{"n_layer": 8, "d_model": 96, "n_head": 3, "n_kv_head": 3, "head_dim": 32, "d_mlp": 384, "vocab_size": 2048, "activation": "gelu", "norm": "layernorm", "norm_place": "pre", "norm_eps": 1e-06, "positions": "rope", "rope_base": 115000.0, "rope_fraction": 1.0, "qk_norm": true, "attn_scale": 0.383, "bias": "all", "tie_embeddings": false, "parallel_block": false, "extras": ["local attention windows", "capped logits"], "init": "orth", "init_std_qkv": 0.058, "init_std_o": 0.0145, "init_std_up": 0.058, "init_std_down": 0.00725, "optimizer": "adamw", "lr": 0.00253, "beta1": 0.9, "beta2": 0.98, "weight_decay": 0.0, "lr_head": 0.00671, "warmup_steps": 581, "schedule": "wsd", "decay_fraction": 0.426, "decay_shape": "linear", "final_lr_fraction": 0.1, "batch_tokens": [8192, 16384], "seq_len": 1024, "doc_mask": true, "train_tokens": 105000000, "steps": 9120, "dataset": "wikipedia_en"}
Each number is 128 + 32 x the weight over its row's rms, rounded and kept within 0 to 255. Layers, rows and columns count from 0. Numbers have three digits each. The size before them is the row's rms in percent of the matrix's.

# layer 4 attention query, 96x96, rms 0.229, rows 38-78, columns 0-95
104:139102115108154117180064148119141097131183150075131153136130178109106127097068113141150084124147076152165138091146057176115143129070103125104087095138044142117107141121154125185134165098114102133126111144160130146178112128091091147117207147175100091110184102127131134154134125167046155124
103:119109114092140138131136178085133105101129092130147145162162142118072162116107173134201074116181125138140124138103112079152141170125083173134114094172078139070102089121126136130102102106111113176075078133086129118135109118129169082082076104122150160154159124178117184089108172210162185108
092:127193116143134140121171104134116122104139116194145075090184091121151105091179092048128158134105109124068126074129161087113113077137117172130208089129144138165170118114065117129175131146145134130123120048164164101131132157118101140132144115110132186093129156147149210144139086104147125107
090:098128098083110114097117168177137138151167130082106124121167075114156093119135125120177110132162153130109128130133091194163104139111159159180090098153125140134123093160124135157033083147074186090129059144120083136148099139109155107142164199120143122142140181113129169191090144150103144055
088:056125116063167124127152186127140184099086149117086106147105062100163098156165122065130161120155117161206107122111188144095112117111116104124131143088113130061096128111130104157184109065115129108107102091156137077161096106157137109096129120062080150097144126131176169122148154117105161128
084:133137147215087078128119050125101033153095143178145149140126142121167110155131126174062078150137145131137159133177136108117076159179163056138086121142107143145139151089124116111183126148137066100119154140113108126162158147125123126164206128119152098165149125148097077115101102104127105126
104:111126128105124178174139147072072112083118099130157182073103096109091145153126188136152108125151133124080084135151133065187118165151106140115101123132082153125088145161159093118157103110139193144126127120091106079117101096091176130114082178099101179155107161127115153053154149157184187142
093:067097109169115080138112139153189111163079139148070089152081074135109165104125114140148160126140121160216094145146095144102128153129173057152118119128109109084056119089138123166090129088115113141124171131190158142099047128159093111068143148142159106146157146141128077141146096155111128134
107:152164121114120078157150162095145103143098131109108154179073144107103119158120071182156119158117124162142069140125099166141168138036121081106119144096167111129136083150115118177127183093117126138133109086160155122071115084050081166112156153182144094085123101165141093205127120128106138114
092:133117122084171131124138123107117133107121147090135095132149164126135110117112069123190109158109151143172145075118158090120101133181036172097125156118165156098162164168087157156137086132135166097098164137110202179161151161120081163076118192063135104100095127082126087112089102102104173123
085:104088127132205142128184150120148136138137095140166149151114112158164145088159159074070062147145131125112111094104147118125063127164114116145117088169145107122064099106126162141114154158145112178177152095163112154105164152214117046156115149117124153068092096115137139092118147080185152102
114:151116116142193203180107158121129150096166116101132132122123174135090145130133070115215090107129109136152148095079092149154145128059081143095149114075088138062152110189138137149140150091095150109114126115094137170149137123124174088100103124131070134091141140089153152142133200155091185121
117:153122124149148130171098150093125083109162103129145141143087179128097110126073064154154084181152081140157146089110112180121187137065085155114126080126079159117095127149151124164127178099103108140124104073125155146100084147085072134098134088154133093082174120116172162143107122179094206149
115:118135099098196152156202128099133187126151101129169072117151083096167114144132123062146096090116132169069132088117161074123117099149074155123126127137138120157175076180131191075144119156144172115164118114098103129174177081141149086166116191103104144113149150119119116125169133148115183099
102:154138193137165158177121090148133088093077095110134160109124176136147082130091105126157142164177091100158133092093086148154180153099098143123156074101122180089114121106113092187160132121073115126068147128099157148079094185153107137120082078123095049122129131137172158178086150149117117124
097:179143186142149170163082087115111089121134104093116188103081127146151050113084067134149113109143099100144116158116104153184167151090124136133130082122068174092131153095095114171147142107084121119081120141110146159097082161126184148116093092158094071162179169119176159175100128155135141122
102:154103119141084177173153111066095156108087136149113115081198102090155147149122164064106135151120138111172158126147128122082089103167207090173126149132120162151125154100159069117166071184113123114163152160157087054177099099183152124151140138111106124161135125119080094131163133124112094144
102:130112154156085146133093151074131101166114153113122200119025088184076116197102157149076121138133113197128130174142122142158136117108156065125103174109134097196128127100143092120090146136104103195149080148126122092134102099107160173117158120143142102162145133154101135145090117154158076142
092:166073164166090160134148113144117164104185138159125116161111124140211126144110131172088091135131130123164197092121118130089046147202134179094107091098068112130113115105150164090121088161101157073105154173077141164145124137114143090147085109121090112086135129117146122099111170118108188150
093:121075115092141154154162148121135094182157126076103102153138126152146146189135158121226125157131147133154139112102149093138111060131062164149108151118135124102167199191126132097094105145165185088183090138091150142075150128120075164090077157120164128115110117109142122103112088091140177113
106:113180186124149139067124138132093130138091139187139116145078066162155068101163141133066093158097108154077151170140146117129101109166183070119157098143142121158136105033074135123088131142125166144100114078165143097132113145139145148175171156132148170139144148186126158168092114133130106085
110:168131085171136153159065111092102109146177162106135104123121114125091127158172142164139047083150201148122143150144090139200118135109084103154057143140090074126207120110086154159103148133079140151124151141105111168175172132087107135157103117181129074124157154131103113174145148090121122116
089:091124179195078112130093052155140087140099151155120154110150122156133093142103185145068142156160129109134100184153156130107095117198172093168131127169145174158116157073144118134124101168140092116142153153116087124083115190188145163135135084105160088197100131146116119123128127091125064132
106:117027099163112127178163087105166107134144122153121068085159148143118081156126143086111086134148135156141171104154086084119147093165129154112116124117133137143156152120143113132137062128139164079158177187086142131160144188196098109087114106151167072142137177145107088043126135138136138118
100:099077114109157135158159149155189123124137121093135127130161169137142142129110141090178093089173183125120132097146124122131133116115058164094118137168127147024131103170125145144146082112143171092096145158080147159069129152161098113067073135143124131101126172092125104102131141179159226100
100:159083137088075138162127150078065086120104203071131165142115147105118173109060128175140109137160084101106148156153109125156130226079184122136069128113130130161136115110139101140111160135115152146125122113126085120147081108075132147147164156159130141158111125146111162136077143224106138144
113:140168136154165145171148125150121145049123089083147133088131160116120122100063089142195130170137066107164148139072122173108156096066113143119155113099098150088077144106113094150150141104113132134073166153103236123099103172146098117093112104186117123116120125101175134119133108145135185150
101:114126097080126091095088118130122116184164163125109147135153088116155166128198121113071137076098176135092136162156119108110068122184120136175094158173199107172162110135169139114098105166134146139155096151173105133149151088155108103139099142107139152159175104186088053120153161149130055147
100:129169154122144149154061100143134111089076109163099102090102145170118081132081106131120124183162073092176118125107092124162204156121155112152156111138112217097139143116104086146139143104093082123110131112110192131079117186097156125100141096163122088144106148095179173166082101086095154139
109:127165121075136156129118097109112143144119129206099160099161076081144141117158160091058112189126101129100105145101141092164095129166167088154059150117197140095145132134155142110101129121137106180175092110172100118162137104127111104174160204151078114163157131103102081159103154084151080110
093:130146154146150158116076141073152161107111119134077114122101143156125063100090146170128147189152089121196130149120150149126144126107156117134179109070074201119116154039130086131159122101088110118140155137115134157086087179120134126110162079196141068148098176143168170136119105081122153118
090:087122159208137201139066072159116122067179101144117168139115155108112137133081061146208138147127105112161138141124096131161199124108145125131084085140117153143113145049082103186126135129083169141147145160127114140170085148153148120134142086138091082114118086134148121150096137158094148116
101:132149145131106149144090151114119151137064137155148096148129131128190118132129103148150120157043036126103111161114100059094119089143043149117193147125098111123112121157094157091171158129160100180107159077137132108166137104134172135171165158152100139089107089134135105193121149134098196120
093:131116045154120132138111172067113121159092166079138187096228112126143114119118116179135102129151097135121166141080182118121156133165145131160091165074100117120135129118104136170113109096130167143079112071084105155116173093101158101121173124109146100154199132123121200141089135136141170092
097:131108088165196182131094121125090084202131150143092130158122121118176140073131109126091146167112145114122180116111172080115113068122105129083146105109111154138096147154192132115168121119117158094122133133213106122176111105149099178164208068085133106119187084167113099137134128115111153149
100:172138127098116125155127063170169167134161142164143095144156107146145150121150115167062111149133130107148057086096150097147041194199157155190101152182128127113092137151130096116101105188141154071099101127150137141149182129151083133163119121117191121128087077110111114090107119103112138131
104:150156157140093095124060122102073157156189160108093074099117108051105140202138160174150150113106163128179111128140137114099121139157135084146122118198134133102156190123100117115154144175131104071154113170185159140166115166120148119112115039114124112110134132143124079152125149080165103092
101:132190134166056108124147119128206140149164104198132133128133108105154137135155024109107135105119141119117118118140083166156095134137210074089141081177172145123121108086108110135130111118154164159108121154186153129188095088125110114192111102125082167081148141119135116172106099109128133105
094:131070152156110130154156108138072111061176117156156119180136188115196146147115081150156075131153130161139150107126091103129129158159187143118115098124075122128096133097171132150081102160128127149129151118121103071127184090107169097133161146149126098041106101174140104075119186167100096086
097:167123132099164121093111163154114154142135151072181096108096161083079147167142173123183079063157084111100140163102081139099132137071090123136131143080118080131117162089125178123167141075134067145069126134159143139131130124106104124111090176136118138172200182096144157132185147174142107152
101:172157161122093148126085104172146098112112088109118166128079142179084110076129126156082154117176106159166078136151099129110123150089123176172189128122111162180087130170168054129150143157143161109108126155166114119132153107143104135044125100166158126155049127142106126135182156094085157170
# layer 4 attention key, 96x96, rms 0.225, rows 38-77, columns 0-95
076:137162093091130145046217144142099167123140167120176090119186146152140154096151137156145102142082115124152110136098154132087143156130156140146077093113179141146066121129145178146159073106102119096082135151081070148154190152153119112148118134137150159104078172082149133158122176080156128077
103:145135111118138122151126139127093108121117094063123145178164124089156160168137082157187078096150114166106116085115143164136150118073060120090135095148127117167113145134155147124139179103121226135147169107123163167155076141118099122169145159172082097119057123141136096125065137110100206096
108:135151116126145081036082119146156145172094178096117116160130116174101081112120123211198142164080101104190095163147107115118162160109111123092101139149120119097150150121134086158173181100109140104067113104100110148110084170132150177134103106126125082117113118191104173149076140142095116138
090:096171105109140084153110184121078113056139089117172093138129142190154093127103125144167134106145098105136138101181110126062160145127113156089104175074094091087122197090124092098172153134092120121127142127162110161157152104140085172130144092175094167120122169183136155117167098145101124207
096:132133148138143148115157167162063109174124114127093145142172153198147129170082129131153091091133062086150129135095081110088150161197106136078127151119116120142111132117070118083187136149111142107122168082048184159126147137129118108132139134162153088153050148196105124133105162091124085158
107:125132155164118169125120108138079127154148190148154162063124108126147169099161147117087113088083184066148123114149159157139124165173104168133144133129141119163169191108134170101165092139109116126101145158110054146164124083193086120136105120115104173123067142071103138122122161032125113096
113:131114098138068154127129176150172105163110148087131075150114119127104113151088065104128103117149152146162102119073090148138164161030064058125179157111106093142130112124077179087126152084096107191115135108107148157151112187105165146135138138133150153150167153137138126187177177135118140104
104:172189133139076090155150050145107084148178128173216104094141134113146070148139159112160153123179176201095112159147159095070108114152104159156142134146117171131117122129083084132146094148128145087121138141159111121141145125067143130092115063157130177149078119128100113085143093146091136141
100:200132162107116137054146083100118091150126103133138122121069101104142081125172135113092155103149089164133164163164138127117095157173124134101148041148064141131081095104180132095104140127058108117122136140135140074135151133084169182178157147162180091113124131139140185119145106190162129144
104:138095091185077152158161154141111132125172108114151182127132115114169095104184136119077102147077138096149130090128089190118132131177163175112082084151174156135116116130146174194109158085122085142145142113130165089148129174154110044107114089109147138097196133090146134137150118072184115094
095:149109153131128191146156100110126128096103148082145144154119157132150076160101096125129088115124060104158163118104116161149206145105103126142159051075123124124099145099085155134080158144088123164086139089078165135183141157159161071141176106105078121159096191154149173182120151104089163133
090:162142181098080154146124087154139096169150121123173134129147118145189078089129112127096154105130109102112093106107139115125117113170132118187168060117102200089160128136077119070107109203130164098133131148073149118176138119136184134121093113106113049180061163104178119143104134139090138129
102:173162121079110164148107080157152128176141130141140107100141105149186113092141099105116125144116115095138128133086167120120162102179138130165140088033118182069155134141070081128090091128096149107130134181050089140178125147174165120145117122133094116191093170087164167144148169128124159092
111:125164067130131122105115153094097109103112130113135158150077132132084109156133133168176115109104119160143172107127084123169170151078131135094113138143131102154141111122134168172097172018069129131107110091171165111116126143107110145092174141143143114064185067197132193164088092173116154123
092:117182087087118162182100108157120119121130069104127118059142086128170074093145131071130148076135108066117128129119143090145105120134155159129121115080126180096195138171077099145131135098144135106153127184118106162137140133152184142100066145152094095169163216082172164117146123112134140101
135:122127147154153175194099117123164124118120108132093139083130151166151107085081127120141114110188118032172127064064142163167154133135108090114114119094148164126129144133078138167197126098101119148116145111065126151143116189165126104108115113098084135099119151134206135194078145084101125154
106:196165071110105084081130136135090146101100214110128175078160090147083124122119150125137146147098166161098121171151116119118142153160092095144117190127144118150146159120154197114112111063165112120179075179113116081106097098136144116115139158166106135163153066122092168074145100166151099120
107:128130155093095137138140154109092134109092129173099068150072136086096155083183176130140143106124145155066121210143143127148095139143110124175133101145067098161168097151209172110126149130189106078176113179094107110116116069087174123161114143132141129152167136134115082107135142067101104143
104:136106085149162156126167134088133117075132110113172091097145091089125143165100133077184099076128160148116149090165105155159131138102111160248129109101069112128182085122137188111140111149184125118164123177151112104128209149107160113100105156120093118123101136090130075087147141158150143147
123:119091124167131120150173119099120176188106102191178126127135126140168167148128170133036100126073147081188133132104125155172185129186116118116100160128178110101095152068125136144149149081104089175120130112061096125107113160147115084141104101113136127143126094098133088149090141057122133181
105:079178141140084136116074122133095089132084084123159132174130100149115144139175130187171167099125133066110097155176124165143098136158105164143087125122097118185147148118109111127214222148125122110106141154128132152097128106132094156131135099152126103138107139222088097091142152088098098186
101:137091187165150156199141090105145107136157166090108182104128110159141223139145172151138079187120141133130123096117131145108089172131084160187109118114075146129099108112155140093085112157098156126153147153124084167145141064162127071104098138077074178097150159096112135145133108172147096107
122:099164106103099080136151133149107134185140144147162101077139088148151143119164174125102159089102180085132104153158136081115090090165127126174134172123164151139188131174102139089123075141165139090177131169150066146120125072144134157131087140095100147176138187073083066096172096093131096111
090:113160049144102147112114117125100155136181100134105097108137157062170146088160157127106106162103171159144100107116147176110113135137145132176105138143165141156164162166112109118105135099115097087121169188125074115182128159099096107150048113088099183112183196098106121141165119084061140158
095:136137074136074109096105131098131145121134110117233087134129114102205088151095074089155072145121133183133098088101101169130166134108093142152156141144152150094143114131155109138092174059120141158146128125142174126165171144077141084127117103077099138093145137035163114155149130142109166112
091:197149169090147162101172167161111071091111158087173117093114102095106124134163126112055097102074086115088068139110148127112106127089116089111114119123127086136118182121124140096114088149113053174136135187144107135121119105123137156141176158195163160171161102102132163075145136141193109140
080:128109154081091124098124093120130156141134155109153104107119101121211078149135109126077108130090162132075133132137162096152053111206174088119103069117152146183141082152156150124080115145125082139155124100163044139147179094151129120161119164085107111131161084156149159120134161182102082116
119:095075085136084066076148160146127143123089137126102131157092128125137164175150164128098168121117173178113104119184171108125119107124120146180116176125110103191139156145183172081135101137133153113180134160182121087118116094086130154139139136078157161143093091084085047079187092115134126123
095:146143163137118184173127078141118128125175092113169119120132137136188088096126087096129119161094061066173134080118133132102135134135140139049126053100160160057134145133113113150146174148131094163069131126072176147143127157175168086147121146176095085137147152135177158180083117129134134147
083:143116096114166112096117182120099101173099148157053136102162095180044181097132167122126102182114108143140149187118117062191122122080125081142135177133151120172094151092089156160101117093106117151155113140145136141100112146160087147091163097113181167145116137137076113128164079132183103129
107:125178155154154168191157097118145141090121159142092128127143130160120091095154109145150117149138065099162132150052108120158191097109143127076154102101162154067125152114066087197168181133140105163085105144085136169183133183137129108119113102154088076099136117145187144140064144109113122133
118:178142180108150174171126087123151111145119105126113139082083120152088102109095151110146090140181068104192125132041086165147183131114115169089143096094108163086129162126116135168160162106100104157107100143051183169130118164114100127128084098165127072100112129126185115179117130134116162134
094:119091158146151135135142149098073103119166068139228180134089093116134116094128174135149112157127105148087109176137139097143122120099148132132153096135104122092111019145127124108121119115103154191050117076155168117150128133125106080168176140121127155157125104164118098126154141207159079115
098:129165083082162174126133153136109119079108108118142158178114119056084132128124124131170131111128148148141162120065066147134201087074143145108117123039099124158127101132173083192157172088161072153135135112117130084152128179126216156119125149136148112099151135123143139137079099156149131159
093:128130166132099154164144082108113079120128190081126134157154137111163065173066147174109142115107130132076082116108136164153170097123145165176128124158136128108173130127104076138066094149082147115189068099123106118167158162128172177082113158177127142122115166124109103133176080095123059165
099:055112171181122110117111081112143130149141124147089109084157111119140133140092145176131126173136162096173202058142171104093101065080085078143202142097166132149134154157089106125148084077133080142201160119095105149151130156162157141173165121112110136142139112093107119137110088102166142120
090:113146179152071099166133095137170115149177102148105108132158155129177198152177157121069160139121110072169063124093083083098132151081138146168118180101151162116127153165124110132140066142103109113157117160116112171105108133110102137067133146088096115121091174072126075172127181083124128099
082:112109174132156132117097150158148098104153125143098091115149116188086154108121189072102084105108111138162149111177160137078165157179099083129148151148115144141103145117163129114114066111084143095084117129125072099158102229152158193149122120124058086144130169103181102132179127130108083130
080:170109153155083124132102124144113096177127151163145070104093095137083101110130117127207140107167117135063143129144160147095104124075096116097162110073128156137149157152081143167170167077084175134086118137059159123115104122155107137136080118136147131141162119092093124187080147203186124172
087:169175119094187144071115137135097177115094079117075116139162122077135115089188062122165140127132157124162138147157040153108144161112155122150122173144080106109135098102121105076074141170110108122092119126136155129156120081124114140146161202096138151139170104123167123163074115201087143117
# layer 4 attention value, 96x96, rms 0.222, rows 32-63, columns 0-95
085:120147125073107110110137146081138082126095103166128155157088126133133114071080183151108182170118069132104068149156123105141166077112132136170167091152126133118099143110101142153150110126119163091084161140111094102135137169137103140148186119055186148169095118207109159121161082147047151134
091:190082100137178122101155155034131150097147144113146183126150090079126137105078096077202122112103086127119163125130150141158128136133108152123150101107111102147118119110158176164089108066075091153085213095145096135129154170185103126161163146113127134079132082156149158114112156143143164128
086:126129154124167206139143184111152108172151118105126136192097100146167067130137122136139106126104122118144141130113178151152172134073076148163084124215162123123139078140083167096072037169086117146132149120098116147107147101129103079083112082126128111144079147152110138079144136095171093121
098:125125142104083114153148100162171067163122118143086043113153110102130101117157163166064137140145166128119152092145140063095114102166097102149155173132149169141152172160116107111192077169191149096152114192132152093122089106123107131069109127127178143139108147129123068134122106108148060175
102:176213175093131086137177140098107133126181127108062183131159083080119120117105111142178126124130154140109159102065107192146167120061148149149142126107142134181086125151107170118100132078126095120119153105136156135094149101083117098150145185150153112093158104090139165136154080092116196146
103:140160103074107114130117139139077142077124139196099122117119117151086130124126075078113128115137128132144098140149140150102151104165176186102077095077112133122083152057156132120087150156144105107088117139129139117170118166079125060168152132081140179157143111181125146177147134196086158040
085:137101144141156170124132140112149103115131136115136166153126189118098139122122125229113069102145110124150113180165098069131070136203154153205079144132040152167075108093127118107153122166126144101103178181090097116123129141114131176157097104085100080136079160135106147121139146130105126149
090:128068143196135148131190108067151158137165141108117113149091123134158131135104170169120124105123084110160105137139111121140112147180096129159086132177118109157106134129149145105104164133115082160130114083142171094108130123178084206164102011163166121089066112107137114149134097124166116188
102:196076101128200104130197079155190162120161120105056152134179201117125131173085159127057155146161156122166094124126091133100133136076104158109151169097161114126133144201161132130160114131099076106153081189121117119138136117176125125078140117098119102104138117109126096126111137148136120151
095:120129168097093107158114110141066068121180097132068111129194143139134152119169141147077126155149198135147176076127159079073046114116161147179172165132164149122100145142148122133123112141164122097159109224115143078108094100098127111119110162134125143156127193090141118145110103150115112159
116:118132108124093095121146110167157115141163135125077157145047137183119148189145088166118102171147137121136161127107114118131084185099151149126111145216101140184093165149145079115165113155158064110168104150102130107092142104082055172117059133156076093097106149129123123096104175106156137137
095:158163111164138092136135100125165126135178101138130127163074148159176136148089122110170129097092125145127154102092135200143209100039142126116153131102154105117197080153154167142111198063150086140169109074155144163121148124116147149102115112181137068134162118113120092113133101071127143162
099:160124115143105112152137137099157106074124169137114166071122154141069146125128139145144089124140155114173149123167090135104042095205187176178080147106089151131105171061123106072140086141137101092137225158126123127128121103125125160108108132134069123122142164173111152111169101166161140151
088:102113082073129158136134188147131115159079182108113113112085095121130078118160143025080180126112146132109074161141188154100161087102127098138143112099172149046151119158095101120126137164150157125153097152142133155091105169153147090097182135131158149188172162116123104097123131108110081110
083:156185094090071110164099104161144095145098136121091139125131111145148142100145121100148107157121199137133156151138089157176163108124171078175093106154162132085195134137101146140111100108165138118108128085134113188068115101113128184139115144253163102150145145122091081092142111085129116163
104:143151103117095128170117128166151114160125132106157151084132090167157169148139161058163139117118159102169147152113117196184111131160136127169088115102162100101164167169131090151112086122148106129151079106151142195092158094124065161107056140176103087088126120088093073097149118076177114167
096:154130191100098118157153099146221132114139180156053174141137099153138166132114181110084190171135136125172163108085127155077095111129102133100184116078134118144142201109099115115144099126114111112139107155153138156152151133086097162126139112161137120146089108100120110108166076163104107221
113:089138099148125134113073110122113089125077085138165143082113111164079156128148127176164040121148150141096175152191091091182055110133193105156123125183071134142153106098159134192111126122108115084120157150126111135143143127105148117123106129104120129110115159210135102137092183174146122079
109:158114087138118110129127093167201098174144134127087138106059094150081116155201125128182125118144152119160185122126111152160091136101096107137144114143119128183176143139126113138089058128113127116137069161136167171096147118098099142093075071167148118122089175153109050123098166148179079132
092:123208143127008105121150133132151111184148135190082143112114073136101137140099118159115153082170103105104152158127156135104148144155145147122110099115141150171090150116118125123104102160091135105094138091138207133132115110073157177122145149080124116145111118138128107124195054139061165166
100:143115101157218135102123141153130133137099136079133151128071123148096108101143074135132077119110124165119152125125063164188177146080093066051134118174167118124115089094124138184114141119083114145062149115149090166132143157094151093124158076139163129085137115178137124162109182147173101097
102:138132133161126155161133113136185168110154112121178124132082111150154179162113183167108157124107102118097062129064162134047130151131094199069150161154088141181085125151142142093183200149123101122149148103115131114150133125147085090127111101143097126155129064098128114104161052122116172111
105:160161104132134097149107101142187073117145088142161188116153188179084162116114175215120119168137166116140136124133061125145094142138199144134117139103133092095173173140108103160201135113172162087134136156098046143135136090137104180102095140144108079096115128145090142146113103133136104156
104:170124160097028104119142132103169091110090141161060126148106145109127116083091141127107134146130103132135159154186114137123176079180172131222119099113110139084148117043158163121130102140110151084120160152131121127141141130114166178117148118071101097187116152153104134125159101160057135138
082:104129142161147130106091147102105183113170095135195157147130155155191167080062146132131131142115104127084054149119177156122146150111092106085108171126086122083119105122119130146108174074116105160102218094115096101138152191154074141133138099103125115118168108159120152103123068143087188143
105:134066084066118159156138132120125166153134124132071065081150161110146137153124104075088148159140177115145124110107186115095109139137102118172134152159164151139101144232164148130121088137144058151192089133136156083114113115179107097110103171061123142129130110070128144096135161083134108152
089:150134092061075098119094144149184118176086123159054138203096185141093126080133126145072116201116145135114093144088101109123098175169180143160143176136110145149132165181092098131151176138129173112131160125139118132099111113097138120108125138118183142146155118141128155136135135136024128151
111:142146067107186129106064162107121085129085115105170214114157115127109100099134088087169095147167139149092110163127116153190144134110169102087131106142162101106170138125098141180108098091152188120087133139115065169146127179140112081152158177130159173106161126168124155106101180172113124094
088:135119135161082092133152108154144093136175121111107128132040088080177118077127146103101226151082099129120121115113140158125187143064081123101196118146197123134158133141106164116104091142136131112155050160163194121113123139102093148126115114109138126161139113130133061126158113074121131162
096:151165102140184153110156152136093087147087075129177117076134158118120103086129163146177076117151132150117148123135140132163139117164134156170138182089130121095124121147091159153168191093189171134105175145090024111119120158139170100132135134118103155075141131117105213139100093133136110066
110:103118140113142152105120127106074077217151095162118097151080138163120151131130100228114083137148152138129143126131114081134109168068104124148123146205125149167058104195117129132152192148137153140105106119089086063149108118133126095135135100087138122114101111114140200117071146139133097159
089:174095131134090156116107157092164122117161140157156140164143116104126122134082157121103114099107107136120104159140216107095132134203114115140051122109093194137084093054124132071138045179111154149142196134109182125126119135115094118107130114061109112185110113152117096098161100106109155109
# layer 4 attention output (transposed), 96x96, rms 0.21, rows 32-63, columns 0-95
091:137102202155133140113108098126116111143120133134143126112135175111155120163114164111116151142159156142104111157154145049124092145147074141100144125100146086108158114043138167133132100129114112092136221183101117099116157174203144086143157134099142100127156097119015160112159142077138108166
092:118121148120068043107107148152125137150096177096116174152147112138137131122100179121110188127081099147175116156171082150116130114151138108127159130176139080157106135145156114177058056085105109077105078106133137109136126189211121168109150116095090155115130100181161112157127122133116080170
086:111114123114131166111136148159119133163103167078109143109123105130150129095095095135161129035125101184072124177094157200177176129087102140147122144180177137145149055101136041159110115113134074112131126173170108098105162141116180127084138130154136095120148113120116096099113153207151137117
103:135131173142192170181180107094151109116139102121174094102146132105114125160162120120177100122136146077087129042123162069137107150108103143113098147097140153133169085154092149087167139177157167127183155130090147145121113082110109051154087155115144137102102156142178106066150099166139137066
102:117158164147036112113115163087122124169092184121122136112142110132163119102121148139102169121119152128162116141100119151139134163059117127146160123099119093151070070153129151172121132125139133079097123049180131094167139116082144141133199120076127126099137073169164149203097095108102172190
099:100168110160104092111116104136116126088116169183150105118072147126109075115102167140065159147133135129148114163132161103087068095132070152111162128142105134123113177103156195110121123184116170078107178154122159196078119162157144112125166092108166119192122142129043117146155128085086149164
087:161093128127193134085133160102112065118160115103180147160178177135110150096135124134145099103125123047081145129152107100092094132152118194128076124211111152120081110103129175108100076129104114147069171136102126146124170184123121133084128130141134123150115136114115170064130166131213147154
090:138147141116152104109120172151132128092117105090124159103137183113153126148115161133166107126087129074126129161126113104065139142181152121122100165130118123120086118124165083134120108135095113180042099155120114119183131163205168093118133129144127149033110126096232151124116191090183097121
103:121126103121144112148136126098177171133188120144111080119147133141126163143116101083164146133137113058132179106090134116069112158086134146127120156136175130106168146188117149141138073141103095113227099163098112106122145097140059135107076167131121112087097113079234104126186140110122145154
099:127136125104111187127162127080109097116155120158155112122154144104105105128180142102146116146137164052067170072122145062163108139091087191121143145126155146134152120208077174077133127150159211118145125117122131138094101086064123104147093134098193128116136162143186161091114104158130147118
117:144118084127115164102151127176081128149130096115170105132137111140170181086175122102138096153097113091119179110108147169154090121109100210114089137113126083145073137201134133146106108176180106197071134106102129137125140075056116110105092183168090109118132148117192139127126150117186153110
096:147121154125059172162139134109131152143097123175053130115115109121205151136104122103115146114098115179192137144114126175129183134111176052158170146059116128111079116168127104134163120106119086137140116116218120063170101073111139156106142154143107123133115107074139110174133128093098153155
099:117121108111156122141143150106137108103175120105201170134180149143119147080118115118180124122136126080095093120162120085116051143158133162122123104181108117096071117153150175093114069145141167086065102122082151164110133136080147122079114170102091142129104152137130168069177169130162220147
093:119121116109177140168146112143129172147137144137106125104082083137121062149154096098123141069178135214121108127137164112140097107120101109123148102111157156091230105094091114133155176099138149125201126152145099122112167142144118114123104112133123123181108162101059075167149102179091151050
086:145116120119136180172140154094145136121153099111154177130107092149131149130102099089215105133157133216102119112103133170161128142104136090163148115063142119130099072170153142121147152090150140175164131091196163129149140072071131100121119146120122108113114120084011104093147133165128168129
112:131145080063125149162151161143146147128117100100152159109098107156125195133110095077234087123148122170125109143096131169163127095108165098150140114066130083113114076182156113151156161095113127150129085085152150160132128076087125179107084169149108146100100133103121097120185145154122190081
094:149143127116107165093135118093180185121134112136151133068140129145126161145166122102210159149124125112118122125070186077134089144127143114100131193063108102127159107150132152063164135131129168105133125141057082127139138079152161152116125134082117127119058129111175143108188155042117186119
120:116079135081144150140133113119101079107113104094160146177130114166115169112114132154131102162108147136131136116154090160184097108157130169159098105177110119182070178158155146154075076148159121108096150135157158162104083110074066102099107151191178132132134128148064160064071161153179100139
112:136092096120136155162143122142126109097120101103145125115089088180132176135151088109237108093096124172155152106119171188164097131114115135132083169096094119202126118171157123128110101156134115165137106140176136154153107040107078114067085149166143123091073140121153124101141154175154160090
091:149143176144148130091135120136107118125108125156141078102117090117152116105136170140159138101181196078153057146112164096129088131115116119130133140098097096165078117085162162159164140141109138110044197081098119117149144137079209138154166140075150147143060112127048167148140152115140151150
101:140100107151104129117085126129116128136125154095089157157122094178151127138083115138095124133098132216204132148119112225143114103127154087134106155169135104199107143102138100126098095150124057127133112180148128113186100151135084092134196104160184091120152090139122061144080129122155085147
105:135171191095111137103103084152118190131115128160123133108109145100156121117166119158083136168133036047094108129110163101079180116140146145092134123106132133124124119073119125101169141144131134127102147124083105114117156149112158140128139191194068137136082112124193186185168131050111152131
108:168105107115128137170159131087145120131177072123141155154180189132114210144093093085211081188146110142114141116109125115142093146108156108115085113117135093079093127176138172098146119123142108142142142148099151121122104084082076152111112194145120077099131087117114163065171126096153185165
106:140111159138187136121138150098134093089146125137162116096178135124131141117111178090148134105154172126108104163135150063129106145162114136151136137134107132088118096111140199116130056134102130086120189149131121117122156143171191091105134123059125139185100167075005139089153154097158122181
084:143108177171106112081082118143116150164089128173105174138141153092156086116090131114063127177145078130110115160140075094082151119187151106119153112098152087124102170100094107110129145054129112115146144168150110074133131221172151167128172139167088115128152090123112170118176159077122098154
105:091154076091127132135151136139144165116146141137127078117125089097107115107187120118106124104113144082079159067128132106122142104111122181121169098121215120120186109188098141198160129087125148134179113108140127152092145109129122112136053154132102168115108171162203086156173102198097107088
080:153113117141163126122168119073133139152118128145145090150168110132147117086176110137115137156111130135096093093102167091146063128129074158092097057091214103140132118170108137149169121149163156196150185138108123168145171115146091091144122131119141066176098125107032191149154097138153127151
112:134100106134093076173110120138140119162129142099104171190104105187123132141095091094128148148136100222159135138104106174185086103103102109103135094163140084158153167121123116163062135086145107126190145146150162144115130146137069146134145109134139093131177092168022096115135099178099133134
086:167143177144089153137147081176122151096105124145101104069063121099206128199153148102137158102147159123168099154083160104167173148108112110105118178034113086155155086107086114114156098139132140119133111144120099081153146088157154091141123134120154131120144171081148105176191089147096112114
095:089130163103133059199127152076111064178134141124104178178171173116116119117112094106117114170133122213128142089165123126099117126102193110086105112151107155092136093102089163122110161103103100134192146172151154136113057173089097153120143120121094100109166104165095125141143088149167160147
107:105087122160103158091148128109072107124124121154106099136156156090120101112173130131078084155115143125081158091162107124159127128077127165093109152173163143164118150102127112185116145156142106170093213166142134100129091139108113079158134121167167088104139089173194148124048122143224088132
093:148101188159199122077133149186139094108128140146178114133124116127136075089126136148127144058160091054070080126143154054114143100150091115134111114193137155132124078105114155107132098120131128089108171114125141154087187187157182135104141145122124164175095157122086127076180144149139123115